Weights of a small GPT-style language model, trained from scratch on English Wikipedia.
Size: 14 layers, 4 heads of 32, MLP 320 GeGLU, vocabulary 4051, 3.17M parameters.
Architecture: rotary positions, no biases in attention or MLP, tied embeddings.
Training: 94M tokens, 5745 steps.
Each number is 128 + 32 x the weight over the matrix's rms, rounded and kept within 0 to 255. Layers, rows and columns count from 0.

# layer 5 MLP up, 320x128, rms 0.0636, rows 0-104, columns 64-127
[[201  90  96 165 115 144 149 150  90 103 113 162 173 161  96 113 105 114 125 129 120 133 138 142 116 117 106 131 151  77  90 140 121 120  77 103 110 157 147 126 113  79 106 150  40 113 120  35 123 124 155  84  87 186 157 156 183 143 162 161 177 130 144 154]
 [194 116 143 128 134 141 170 105  87 149  89 105 151 147  97 135 130 119 178 156 113 148 160  81 109 142 121 108 125 157  65 148 120 114 132 176 154 133 133 135 109 169 123  92 119 167 163 132 159 134 162 142 147  58 143  90  91 121  65 120 121 153 102 110]
 [178 148 194  97 139  91 114 188  63 107  96 110  99 165 158 129  79 161  98 112 205 169  67 122 104  91 180 132 114 117 107 111 109 127 196  82  96 154 125  73  92 124 138 111 105 176 152 153 109 155 102 178 151  96  94  87 108 121 152 115 130 153 133 148]
 [ 60  83 142  75 126 138  63 156 168 164 149 152 148 122 133 160 179  94 177 140 122 187 147 110 133 144  72 177 216 155 105 193  93 131 155 154 112  80 133 104 186 121 129 117 133 146  36 159 175 174 113 142 155  80 134 141 139 114  77 108 145  94 153 126]
 [103 132 153 141 136 116 140 104 139 133  68 143 132 148 255 196 169 122 194 159 118 131  82 102 115 175 155 126 119 150 137  94 163 145 152  77  94 125 151  95 103 166 100 150 104  93 159  97 154 121 196 185 143 128 159 155  84 156 146 146 133 131 146 156]
 [145 153  82 115 143  69 120 109 108 149  81  97 136 184 142 120 122 127 139 178 144 121 174  76 134 193 158 166 142 163 118 133 152 169 124  91 187 136 181 158  84 117 119 141 128 142 137 117 106 159 114 133 153 136 135 145 155 154  87 186 132 140 155 129]
 [142  92  92 133  98 172 104 110 148 139  90 129 138 166 171 139 198  55 112 113 132 133 161 130 134  86  91  93 103 124 127 138 161 134 117  85 100 141 119 132 166 126 132 112 126 120 186 104 184 104 180  88 170 161  59  89 176 125 165  90  91 106  64 159]
 [177  33 100 151  92  87 117  52 143 130 105 136 102 166 150 157 150 103  86 155  74 116 134 115 173 172  76 103  99  94  76 127 143  87 103  65  54 185  91 154  90  83 155  78  82 147 140 169  84  82 153 120  86  78 141  88  96 117 181 152 141 184 123 103]
 [212 131 169  30  67   3 153 163 145 101 124 114 154  69 102 126 164 131 192  91 145 118 123 104  80 217 129 111 106 132 136 139  73 131 145  57 172  98 149  99 129 138 169 109  99  95 130 169 143  82  84 133 133 135  90 145 179 103  85 191 107 175  81  88]
 [115 128 143 118 175  59 163 170 179 143 100 120 193 162 130 146 103  86 148 141 112 136 125 174 117 139 160 185 178 163 156 135 148  81  91 102  81  72  49 143 170 141  79 152 112 115 149 118  31 146 141 132 156 212 103 162 168 146 122 138 148 131 109 100]
 [141 145 118 151 141  67 122  51 141 152 105 176 106 164  84 128 129  90  95  80 150 191 143 175 135 108 166 122 170 127  68 175 131 171  88  99 131 168 138 124 225 159 146 159 135 135  83 109  69 135 105 135 140 102 124 152  72 170 108 148  94 146 127 127]
 [157 148 168  60 162 138 144 128 153 116 106 148 186 155 149 116 131 149 113 142 139 146  89  99 144 172 107 138 104  99 136  27 121 132 150 165 137 142 141  78  91 103 145 124 108 167 149  98 107 165 167  81 163 114 135 171 173 121 135 160 161 183 142 161]
 [122 155 153 138 131 168  51 178 150 159 165 126 111 156 109 117 133 110 120 116  99 123 151  72 104 123 127  78 138 137 185 130  77 121 107 133 107 180 111 101 113 103 124 132 112  81  94  50 137 113 178 127 127  93 151 200 138 132 181 142 112 117 119 108]
 [199 144  68 164 162  91 146 127 140  94 180 187 118 139 164  83 139 210  68 132 146 192 112  96 115  85 126 141 168 150  54 186 209 132 128 140  85 168 159 172 150 156 114 105 132 145 170 168 137 108 171 118 127 185 110 142 177 115 137 122 172 153  74  97]
 [164 134 103 143 116 156 132 118 119 126 145  75 111  88 170 175  96 144  78 132  81  92 149 150  77 150 140 152  69 129 166 128 197 120 103 156 119  85  84 180 109 148 126 128 140 152  64 139  55 111 189 152  93  94 136  80 112 151 182 110 122 169 119 102]
 [184 171  74 144 158 139  94 151 118 111 160 165 143 102 168 124 110 129 115 162 147 123 175 137 144  94 178 138 105 139  77  68 148 120 143 183 179 131  74 156 147 155 113 111 130  93  92 125 100 101 115 116 124 205 110  97 162 188  84 116 109 158 125 165]
 [149 125 109 146 117 189 161 102  98 158 174 101 117 129  81 134 143 135 162 141 147 152 209  66 107 186 150 128 137 125  99 144 126 108 152 124 142 145  85 118 123 147 135 130 158 125  98  96 137  91 119  88 156  94 118 134 155 134 154 128 176 142 105  97]
 [ 75  28 139 150 127 172 167 152 136 182  69 133 105  96 128 109 199 168 149 177 133 132  82 148 132 166  72 141 127  73 154 165  70  86 109  70  97  76  96 126 132 111  89  84 150  65 134 145 164 123  73 100  48 162  47  65 110 143 137 114 193  95 119  92]
 [164 142 110 183 130 109  63 137  99 150  77 146 142  96 127 156 139 100 183 149  55  91 194 112 163 166 134  76 124 110 173  86 104  84 138 141  92 112 165 115 143  73  97 117 115 108 139 149 153  91 155 171 149 102 128 151 142 152 180 125 134 126  63  94]
 [118 129  78 104 179 180  85  84  89 156 138 119 179 153 128 157 108 164 133 194 112 121 161 114 126 140 162 103  85  86 153 161 115 141 118 157 103 126 113 187 103 154  64 156 136 149 139 153 100 143 151  99  84 187 152 115 169 146 123 133 143 112 121 136]
 [127 158  95 125 118 102 141 178  77  88 151 108 113 103 109  69 203 215 114 116 148 149 116  88  78 114 125 159 157 116 141 140 174 108 150 129 171 120 112  82 125 141 137 122 127 161 145 119 141 118 100 147 138 133 129 183 136 134 150 160 167 123 150 155]
 [113 106 110  71 160 118 141  58 126  95 114  93  99 153 134  97  87 153 154  88  77 130 111 119 105 155 150 119 156 187 137 186 158  94 150 137 114  90 109 128 165 134 163 119 123 121 147 117 138 228 100 120 155 133 138 127 157  82  96 119  91 123  69 157]
 [ 93 123 171 156 129 143 147  97 133 140 123 139  92 154 135 119 139 120  55  93  98 139  46 159 140 107 170 158 164 178 182 135 102 124 157 127  75  44 204 121 137  56  91 145  68 149 172 123 156 152 112 103 113 118 149 180 147 150 107 121 121 102 167 131]
 [166 147 166 119 148 124 155 117  66 135 133 143 160 172 120 166 127 133  78  96  94 134 102 177 131 168 144 171 126 166 109  89  40  98 127 155 140 171 210 106 157 208  92 118 123 117 197 116 109 163  91 138 147 138 111 111 116  94 204 116 119 156 125 102]
 [112 167 155 170  65 112 142 159 160 153 109 132 145 154 120 120 117 158 156 126 136 131 153 109 106 108 131 105 136 116 117 114 161 180 124 109 156 113 165 120 138 103 167  99 153 119 148 142 161 109 157 168 132  90 134  88  99 108 133 133 142 111 177 128]
 [157 110 137 121  73  83 120  98 153 113  86  93 145 172 148  95 128 108 113 141 116 114 118 145 149 139 141  81 112  97 119 131 134  19 125 194 190 107  70 192 152 165  91 125 142 107 179 148 162 153 174 148 151 152 153 209 138 117 122 130 135 127 136  68]
 [133 107 161 100 124 184  90 160 159 132  80  79 177 160 175 156 104 138 143 103  41 159 155  97 143 145 153 179 140 162  96  47  78 130  91 139 136 148  98 123 130 140 124 157 164 114  93 125 142 124 138 140 127 137 155 130  90 112 195  88 151 100 158 186]
 [151 122 151 164 125  80 147 105 136 116 119 153  86  87 124 132 118 204 112 177 138 194 169  88 121 150 132 103 157  72  63 107 139  96 192 122 162 148 136 144 147 131 155 105 106 139 126 107 127  79  99 149 130 131 137 148  72 163  99 156 151 154  67 132]
 [139 147  43 111  67  78 143 117 135 164 122 141  69 115 147 138 162 122 157  88 129 120 137 177  95 126  81  95 137 123 133 114 142 131 112 169 108 121 105 112  63 122 163 139 114 161 124 109 103 147 128 118 142 106 156 163  80 163 130 138  61 140 120 136]
 [147 157 123  69 161 113 164  61 105 115 152 135 114  97 145 154 115 160 135  94 114 173 166 110 140 119 169 130 130 161 125 102 155 171 115 116  68 179 113 123 118  99 153 143  74 135 143 123  90  98 143 156 139 134  95  73 115 121 113 135 125 147 125 163]
 [110 110 158 190 149  94 112 130  89 161 214  92 115 134 110  93 135 118 137 161 103 124  83 124 136 143 141 189  91 141 142 109  48 161 143 127  90 147  63 117 108 112  82 190 123  82 153 167 157 174 133 119  98 126 143 130  97 146 101 135  96 119 145 135]
 [150 133 125 202  55 116  92  59 155 140 138 155 133 117 106 165 165 144 147 141 168 146 156 170 101  90 142 122  68  81 146 121 146 145 149 180 157 156 100 180 140 170  85  93 119 127  71 108 173 137 153 176 124  89 165 131 141 170  87 144  73 118 112 132]
 [173 127 105 142 125 142 165 172 147 112 123 171 137 105  96 141 107 135 101 130 179 116 128  99 147 107 158 214 130  92 125 112  75 106 173 175 150 183 201 123  74 130 151 130 129 112 142  90 103 166 110 120 110 123 185  65 111 104 116 145 110  93 179 120]
 [122 149 104 199 127  61 190 111 100  63 132 113 107 127 133 139  86 135 138 107 156 139 148 135 101 148 173 177  99 132 149 156 164 131 121 115 103  72 134 160  49 122 155 105 121 193 118 172 108 135 136  62 110 118 180 166  64 120 162 132 187 145 138 124]
 [117  80 110 132 129 134 134 123 107  96 116 144 162 109 111 141 110 143 152 184 154 125 146 115 119 158  83  38 102 126 180 119  85 107 126  94 129 122 111  73 132 130 154 140 132 144 115 109 102 100 163 108 105  70 104 198  82 161 195  81  93 155 102 158]
 [102 162 169 144  66 154  90 151 153 112 165 130  91 108 195 117  72 126 171  88 136 138 148 185 199  94 127 129 157 110 145 123 124 136 172 110  93  71 125 122 126 159 134 134 151  93  94 167  81 129 114 105 104 109 120 185 126 144  91 187 178 120 114  99]
 [151 103 185 190 159  56 163  89 129 160 109 223 137 115 110  95 149  30 142 113 128 132 115 126 124 146 115 124 127 179 138  99 164 101 143 148 145 135 133 157  67 188 100 145 147 151  76 111 121 135  69 121 139 142 191 143 135 130 135 123  77  87 185  92]
 [109 149 107 119 115 139 180 109 142 159 103 120 127 100 175 147 122 112 133 161 159  67 105 173 108 131 143 110 155 162 182 159 128 120 155 118 110 170 152 139 117 180 194 146 145 198 100 104 186 130 112 126 177 148 123 146 131  77 167 175 134 161 144  97]
 [ 38 141 133 150 141 144  92 133 176 154 120 112 161 117 136 135 169 166 140  37 118 196  69 146 160 106 131 105 200 121 149 157  54 105 113 135 148  94 176 122  99  99  85 161 126 115  72 164  83 163 140 157  59 135  93 146 150 132 114 123 151  62 110 139]
 [151 110 191 138 118 139 177  69 140 155 131 156 142 172 135 134 166 116  94 108 100 108 114 117  99  80 198 202 125 102 166 122  98 158 149  66 144  99 214  98 107 124 138 110 149 141  61 183  97 149 145 125 116 128  68  84  67  93 139 115 147 154  81 155]
 [ 47 138 132  84 131  90  84 108 131 105 156 113  80  90 129 131 172  96 141 133 143 128 145 125 146 183 152  94 103 129 141 156 173 180 106  72 110 121  99 131 158 106  61  77 139 116 141  71 128 143 149 129  71  87 120 119 150 122  94 187 103 115 109 103]
 [143 138 110 133  99 113  91 135 126 114 213 141 138 143  79 126 123  99  99 117 122 102 168 118 120 150 103 151 114 132 137  95 118 159 149 105  85 124 223  61 144  82 189 165 177 129 134 112 141 103 130 151 108 137 126  72 111  96 137 100 120 163 184 161]
 [ 57 170  99 168  98 101 113  95 127 141 129  91 108 123 134  95  72 138  68 185 131  87 117  93 133 108  77 120  88 102 104 116 168 100  89  82 122 168  84 135 141 122  82 175 142  56 190  82 109 155 167 137 122 130  71 155 129 133 176 132  86 103 121 151]
 [ 65 131 161 126 143 102 122  99 157 140 144 128 127 106 113 117 131 115  91  77 166  67 116  69 155  80 162 148  95  99 139 101 129 107  80 135 124 151 108 161 147 140  65 176 153 175 170  60 115 133 131 148 101 131 169 106 121 119 160  89 137 165 146 141]
 [116 110 106 153  69 156  94  85 145  94  96 137 147 135 158 182 161 111  94 176 128 184 146 128 143 146 170 124 119 102 108  51 161  82 126 103 101 129 151 142 116 158 130 192 138 171  86 138  91  76  85 131 106 177 135 138 118 110 138 151 167 201  87 143]
 [156 100 142 161 142 121 152 138 129 107 109 103 150  80 129 131  97 141  77 101 133 108 104 162  85  85 174  95 130 131 142 120 161 134 101 149 113 187 102 124 151 166 108 117 150 141 181 146 152 149 177 152  87 207 180 157  98 172  81 104  48 144 119  86]
 [108 156 148 100 144 123 133 152 120 104 152 139 108  87 173 187 107 192 120 163 143 145  93 135 114 149 161 147 112  95 119 107 132 139 121 135 103 160  92 102 173  57  99  78 128 147 173  65 110 135 187 150  78  74 168 146 112 102 132 107 113  69 124 159]
 [144 171  98 163 139 133 156 120 169 166 141 188 137 183 159 181 126 156 170  98 128 142 122  99 116  80  84 191  67 154 103 147 124 109 145  64 127 128 109  99 158 111 164 171 103 131  96 113 113  73 145  77 140 136 139 150 127  92 125 155 177 121  92 111]
 [126 171 116 141 138 114 107 177 113  91 149 155 149 128 111  87 111 109  93  79 144 151 137  99 103 101 105 190 135 130  83 115 122 123 160 115  76 189  73  93 163  68  81 128 148  93 146 126 224  90  86 165  96 172 130 130 123 147 142 148 122  87 121 156]
 [ 86 122 124 122 114 174 117 111 132 109 132 119 126 118 149 123 142  85 128 158  86 136 118 138 101 126  83 126  96  63 155 120 152 107 116 139 118 139 103 180 140 185 123  57 126 116 125 144  66 164 190 124  86 143 109  70 106 178 121 104 121 150  76 129]
 [ 96 117 191 129 140 135  72 144  66 116 157 120 164 136 122 119 152 110 176  96 115 179 129 203  94  81 153 107 174 154 150 164 133 166 124  63  99 203 141 165 167  80  90 148 179 181  83 154 136 134 188 144 165 136 110 118 106  82 112 145 140 140 153 163]
 [113  78 108 140 128 176 118  99  74  94 123 110 169 157 124 130 163 178  79 133 150 136  82 122 107 103 124 139 147 173 140 151 145 119  59 108 108 120 141 156 135 110 125  81 125 114 121 112 133  72 123 146 171  76 116 148 121 109  97 139 135 174 167 132]
 [141  81 126 148 152 109  84 109 161 107 150 127 130 195 132  96 155  72 133 120 126 134 118 158 110 110  99 204 146 145 184 126 115 122  79 160 109 210  63  97 128 116  76 147  92 155 142 136 102 177 115 146  73 160 131 107 137 139 130 110 123  99 110 165]
 [116 121 170 145 185 117 116  94 107 139 123 165 116 134 125 129 208 153  96 152 147 120 129 162 135 143 188 101  70 126 131 142 179 139 203 165  37 105  81 166 195 118 122 137 132 185 174 177  83 127 138  92 126 152 152 131 107 159 172 116 110 169 166 136]
 [ 97  64 127 124  96 132  81 158 110 118 109 110 145 115 161  99  94 148 181 147 131  74 158 161 115 138 124 159 133 153  83 152 136  90 167 146  77 107  74 139 149 134 123 123 177  67  90 100 127 154 124  96 130 114  39 114  83  65 148 104 133 158  80 139]
 [116 128 109 115 101 174 151 100 103 159  86 134 175  97 131 187 161 157  89 178 123 128 111 150 132 130 167 116 151 160 112 128 152  96  69 103  68 113 127 117 189 145  98 150 105 109 107 118  97 123 123  93  81 157 135 123 122  76 150  97 153 145 111  97]
 [ 44 138  98 166 154 102 114 218 146 128 186 140 170 125 125 112 109  93  92 131 110 130 104 105  81 152  71 154 126 126 100 117 119 149 151 142  90  44 136  87 137 108 104  72 188 176 114 149 108  85 170 139 104 159 162 160 106  75 117 132 167 143 147 116]
 [182 129 102 136 117 165 150 168 144 112 152 108 157 151  95  85 120  79 169 139 168 102 113  91 169 113 164 153  64  54  88  89  91 110 162 105  91 134 103 161 131 117  79 159 135 142 142 133  88 229 120  95  85 141  96 138 156 119 101 106 128 119  92 116]
 [ 90 163 126 129 112  97  78 164 152 120 138  74  89 103 165  98 141 188 135 138 152 116 144 117  92 121 172 161 181  41 136 160  81 126  86  63 134 118 159 109 162  64  82 156 129 129 191 123 184  89  36 109 141 104 174 173  95 129  97  70 181 106 145 116]
 [140  57  86  91 108 175  49 171 159 128 112  97 164 138 117 124 167  52 145  83 134 158 148  76 129 102  80 103 209 146 162  64 126 115  92 137 124 105 129 111  43 139 125 130 186 123 121 131 158 113 115 211 158 156  80 101  81  86  93 132 155 119 107 168]
 [136  83 120 124 101 155 118 200 119 130 133 127  68 107  61 115  96 202 124 182 132  98 135  76 188 178 128  93 147  93 138 164 104  68 143 110 147 107 152 113 182 154 165  94 127 116 169 144 126 125 176 120 175  86 163 152 135  80 154 159  91 150 127 173]
 [169 120 108 145 203  75 154 134  78 168 156 120 185 125 138 133 131 139 130  66  60 157  95 140 107 129 158 185 180 120 154 121 154 103 117 161 133 131 140 163 118 165 145 144 165 153 104 109 114 126 139 121 125 147 133 108 117 120 110  96 111 108 129 187]
 [ 81 101 166 186 114 122 120  69 139 183 121 140 177 137 139 122  98  77 137 205 129 113 141 174  86 111 113 136 128 104 172 157 134 148 173  92 155 123 149 174  86  99 159 133 105 189 135  86 184 201 144 127 156 134 147 139 133  97  95 125 128 102 139 135]
 [ 83 179 155 141  44  43  96 179 204  86 109 110 155 134  97  63  88 158 142 149 149 106 126 155 109 171 166  69 180 131 108 177  91 107 172 121 174 121 109 117 160 103 179  94 133 110 118 130  80 198 131 157 135 132  62 121 109 173 129 161 132 160 109 114]
 [133 146 153 143 113 155 104 135 105 130 132 164 209  94  90 177 138  84  87  92 132 141  91 157 175 101  97 179 184 134 123 132 183  80 165 153 156 145 164  45 160  88 145  78 115 122  69 108 181 100 116 137  87 134 120  81 128 132 146  96 163 176 104 164]
 [177 116 125 130 110 106 155 194 129 150 138  77 114 191 172 116  90 121 141 143  85 125 179 151 110 121 169 158 128 140 135 159 137 106 163 135 112 110 148 133 141 171  95 138 111  62 165 175 149  94  73 127 116 162 152  70 185 117 160 143  94 151 169 147]
 [116 122 135 137 106  98 101 123 135 108 191  86 166  90 179 152 123  95 100  82 136 117 113 111 107 176 147 178 130 137 138 109 125 137 101  77 124 132 114 109 107  82 124 115 146 122 204 101  86 145 136 151 133 145 150 162  92 139 134 103  62 115 226 136]
 [138 194 114 139 176 108 198 157 136 173 230  90  82 146 130 110 123  82 128 178 154 126 169 139  83 168 171  98  96 147 195 137  86 104 150 178 127 147 104 158 114 174 102 139 138 134 123 196 145 143  82 136 126 133 169 108 128 194 157 129 141 140 115 107]
 [155 101 105 108 116  99 148 100 134 137 156  91 131 154 143 119 168 112  49  85 134 151 105  89 129 103  91 100 105  50 193 127 179 176  96 133 176 129 122 130  82 147 130 169 101 162 109 127 101 130 196 140 118 190 100 134 123 122  93 118 208 155  82 149]
 [ 70 152 145  69 121 136  78  79 133 134 105 132 109 121 184 130 161 125 110 106 155 101  96 137 123 109 152 167 168 126 108 140 189 157  80 110 160 109 118 155  66 175 121 128 150 147 149 167 138 164 156 180 105 164 112 144 143 111 131  95  89  58 197 126]
 [ 94 130 134  49 106 132 135 150  90 110 160 127 139 145  95 138 109 150 167 149 170 168 159  99 158 176 154 120 138 169 102  85  87 126 157  76 171 127 128 113 128 110 141  99 117 158 120 189 196 203 139 172 136 108  77 124 160 116 125 178 108 143 115 100]
 [128 132  86 167 167 151 153  88 126 148 126 194 157 136  95 191 174 123 139  83 120  94 170 179 109  75 109 144 164 206 114 155 148 159  86 121 125 146 111  51 196 146  94  85 102 111 117  89 143 143 171 118 119  81 203 101 132 132 122  65  85 104 159 161]
 [109 129  94 140 135 157  64 123 143 112 107 107 182 170 143  89 156 107  76 170 109 144 140 118  68  51  95 154  99 135 119 130 185 160  97 153 106 127 150 100 144 121 137 150 105  79 103 132 144 178 146 194 153 100 153 127  64  67 142 152 137 124 195 133]
 [115 102 108 150 116 179 159  90 183 102 197 140 175  94 131 123 129 132 156  78 111 109 200 148 147 126 133 178 104  85 125 119 198 158 124 136  80 122 146 113 151  82 126 144 151 186 116 122  91 173  59 121 215 139 196 138 116 113  64 125  99 155 131  88]
 [140 153 117 174 142 143 145 102 127  98 166 156 120 174 155 169 116  77  81 229  94 128  68 122 114 130  89 151  97 148 111  65 199 145 164 147  90 135 179 125 125 138 117  81 129 138 167 133 166 123 177 110  94 167 181 174 103  53 180 123 120 129 156 128]
 [ 54 110 142  79 130 155 176  94 112 136 144 102 129 117 130 160  98 157 122 194 122 147  95 147 180  68 173 143 134 117 114  89 146 140 184 124  92  71 180 148 121 133 114 145 192 193  90 139 185 136  99 148 168 149 102  72 164 131  70  90 142 123 136  88]
 [ 74 114 124 161 109  71 125  74 100 136 110 123 106 109 139  72 101 118 161 220  83 189 120 104 137 127 111 101 143  98 156  78  71 175 153 219 129 143 150  97 106 118  89  76  50  86 161 123 111  97 158 131 107 113 117 146 144 124 106 152 136 123 130 109]
 [182 133 100 104 152 193 145 156 123 148  83 137 128 153 133  88  51 144 143 154 112 158 188 147  76  87 119 172 132 139  92 143 104 132 158 106 167 131  97 120 106  95 190 127 151 110  87  60 105 113 132 153 154 127 104 135 101 175 106 114 146  51 149 138]
 [ 76 120 121 141  93 132 124  88 146 165 174 117 161  83 100 175 121 154 170 106 152 151 169 161 150 116 109 169 169 129  96 105 145  82 120 140 103 133 161  97 136 119 128 142 135 176  82  93 124 124 127 151 178 116 102 111 126 159 136  81  89  84 196 137]
 [ 89 113 150 103 147 114 163  97  98 101 101 120 126 113 103 144  93  96 148  83 161 100 155 120 111 149 131  68 155 163 167 140 108  88  97  86 110 121 163 130 141  80 152 156 143 157 129 184 150 122  86 117  83 149 176 118 126  85 171 133 154 141 100  61]
 [164  95 153 113 109 141 123 120 103 163 109 150 105  68 135 161 126 114 198 138 135 107 104 133 133 117  84  96  94 121 146 146  38 135 178 124 130 117 133 143  89 100 145 115  65 110 105 151  65 127 150 116 143 136 143 126 159  94 101 138 167 119 118 190]
 [105 139  66 140  74  80 125 107 104  76 157 102 134 113  92 123 116  64 120 144  75  90 172 146  98 131 120 109 105 135  96  99 156 143  66 119  78  59 115 138 112 111 123 106 136 118 160  74 124 113 108 100  93  93 128 183 161 119 112 104  79 124 117 153]
 [ 90 162 129 104 159 170  91 124 152  76 115 113 104 145 102 115 117 101 106  82 145 145 157 152 105 121 150 110 157  87 142 121 108 161 107  90  93 113 170 146 117 157 144  89 175 194 132 146 113 112 142 190 161 163 172 144 138 191  84  91 122 153 191 166]
 [128 141  93 113 153 186 124 142 144 108 157 156  96 142 137 132  98 110 117 143 112 125 146 108 141 175 149 133  77 112 135  89 166 152 119 116 163  81 123  94 125 152  93 117 116 141 175  91 109 160 128 150 116 136 163 148 141 106 126 137 192  87 159 122]
 [134 143 147 140  82 104 155 153 145 144 125  95 163 110 126  99  90 167  95 149  82 128  92 145 124 148 135  82 115  76 100 111 146 141 114 166  74 118 106 115 124 158 137 127 112 149 136 175 158 121 133 126 124 127 103 103 125 170 116  59  98 151 121 188]
 [163 174 135  99 144 129 160  62  83  92 119 125 115 149 132 137 119 148 127 134 124 183 108  84  88 120 143 117 133 147  69 150  98 146 141  98 159 174  90 115 149 150 135 119 152 110 130  60 187 124 115 118  69 121 154 119 153 159 123 122 162 119 123 119]
 [149 114 168 161 146 188 145  98 106 111 141  77 159  96 137 104 138 120  62 143 148 138 121 156 114 140 111 104 166  93 143 131 152  81 116 158 109 129 152  76  99 118 114 100 149 140 152 158 125 121 101 144 192 159 125 109 126 161 127  86 176 161 149  90]
 [ 71 172 116  92 137 117 163  84 112 128 179 118 109 131  97 122 126 118 131 210 132 140  82 184 190 163 130 145 203 138 126  69 146 113  46 134  50 125 189 106  95 147 118 169 132 174 124 112 105 161 180 121  91 145 148 173 113 128 170 138 139 146  83 161]
 [ 66 133 158  70 143 125 138 119 110 133  92 181 178  95 101 112  74  94  81 113 146 104 177  93  85 134 101 199 185  69 196 199  98 157 157 150 152 168  89 126 150  96 135  97  98 117 142 111 150 142 114 128 121 183 131 129  83 166  93 118  64 137 106 174]
 [120  83 174 183  83  90  91 169 137 105 103 105  81 166 138 147  93  85 148 113 169 162 154 161 173 119 138 114 152 160 172  83 148 114 136 161  96 112 168 140 101 163  86 128 133 132  66 116 107 168 156 125 137  63 154 142 201 143 110 113 122 143 161  91]
 [164 183 105 103 119 136  96  96 176 169  81 111 119 161  80 169 134 128 132 146 104 147 150  93 143 122 124 117 174  86  81 139  61 115 173  85 110 118  82 159 119 145 104 137 125 126 163  68  29 161  90  96 133  79 162  96 107 107 109 148 129 154 131 124]
 [153 106 103 116 107 126  93  62 110  97 118 165 150 126 121 191 129 136 106 104 109 104 100 142 149 181 123 114 136 123 166  86 149 170 116 181  94  77  62 164 146  88 198 120 161 176 110 153 133 154 143  77  93  62 134 122 174  99 153 148 132 134 120 147]
 [104 166 170 125 135 105 100  90 110 118 115  96 123 153 154 124 100  70 140  94  91 132  89 128 149 144 103 112 100 108 167 167 118 168 116 124 122 146  90 108 157  87 114 149  86  93 152  55 138 111 137 120 152  80 124 126 117  99 116 138 157 143  90 144]
 [ 92  96 160 131 132 162 138 139  70 187 146 147  77 153 135 112 139 118 144 125 117 134 146 122 149  82 100 151 117  83 146 158  97  80  89 121 127  81 143 128 134  61 109  60 165  84 138 121  89 123 152 122 130 169  71 126 113  92 158 113 159 102  80 115]
 [130 198 176  97 214 115 124 151 111 152 134 166 105 111 126 156 113  96 126 112 100 164 111  83 132 133 168 163 125 138 177  78 126  98 136 141 127 156 115 144 136  97 116 127 158  93 147 115 119 146 141 113 181 162 122 125 122 144 131 156 103 132 166 122]
 [108 122 166  81 102 147 117 106 140 113  85 130 147 128  77 109 135  94 193 103 119 157 133 130 140 109 195 123 115 167 116  85 168 158  98 155 120 101 116 152 164 121 128 103  63 156 128 127 109 129 146  98 125 144 192 136 181 180 158 188  80  95 138 140]
 [155  73 107 125 115 114 154 104  96 105 155 105 129 109  18 120  99 169 122 111 118 142 133 166 136 125 134  82 150 143  76  67 167 144  66 138 118 154  95 151  85  73 112  80 145 168  76 158 119 116 171 210 138 122 123 119 113 147 116  88 118  89 140 128]
 [109 177 170 163 154 137 114 164  89 102 133  98 141 135 126 178 149  89 123 163 150 121 124  94 142 144 117 128 104 133 109 155 121 119 127 170  53 121  60 137  85 107  77  87 133 124 119 123 128 144  88 175 152 179 127 118 210 127 113 139 108 114 129 136]
 [160 210  73  81  96 174 143  79 110 153 147 144 127 118  51 126 121 119 140 137 124 101 151 203 121 103 179 120  90 173 120 129 137 156 149  47 111 152 120 147 111 158 158  87 106 169 131 125 142  94  76 189 150 167  64 150 154  92 153  95 167 140 189  89]
 [126 148  92 131 104  86 114  85 155 115  49 128 139 124 145 153  94 123 161 145 150 101 126 120 105 183 122 157 125 168 152 127 153 136 108 107  85 148 163 157 147 114 126  90 129 170 120 187  55 135 163 145 115 160 165 113  90 126 175 152 139  76 120  56]
 [129  83 129  83 135 100 128 110 127  99  91 123 108 135 160 159  74  93 174  66 162 142 133 167 162 151 155  93 152 110 107 114  95 142 166 112 174 126 144 107 152 152 132 161  55 128 135 142 110 193 144 111 113 126 108 174 115 196 154 146 108 103 158 131]
 [ 99  46 148 121 114 198 106 168  90 164 108 128 102 113 147 113 138 148  86 141  71 143  83  88 139 120 108 127 121 134 111 122 161 142 158 128 144 114 157 122  97 109  84 153 100 129 132 188 119 136 183 173 116  53  88 198  73  59 177 103  80  85 125 157]
 [155 116 126 138 121 157 144 115 137 127 177 145 169 120 155 134 132 131 102 138 135 127 173 165 124 123  73 116 170 121  83 144  64  55 151 136 133 156 121  98 117  97 166  69 156 152 150 143 104 101 127 111  99 180 153  96 174 210 145 106 124 108  81 123]
 [ 83 102 122 159  90 126  75 115  96 166 137 164 199 157 113 204 184  71 140 116 148 109 119  88 145 155 118  83 106 136 102 122 113 168 152 156 114 162 105 155 159 137 180 113 109 149 166 156 150 160 114 192 150  99 129 119  95  91 102  87 169 172  92 145]
 [ 95 152 141 141 126 160 121 147  83 132 120  91  58  85 126 114 103 184 142 144 134 120 100 120  59 155 164 158 103 129 122  50 148 118 127 122 140  93 129  77  81 122 139 103 113  97 144  76 147 159  99 112 131  82 173  52 143  86 105 186 161  90 159  96]]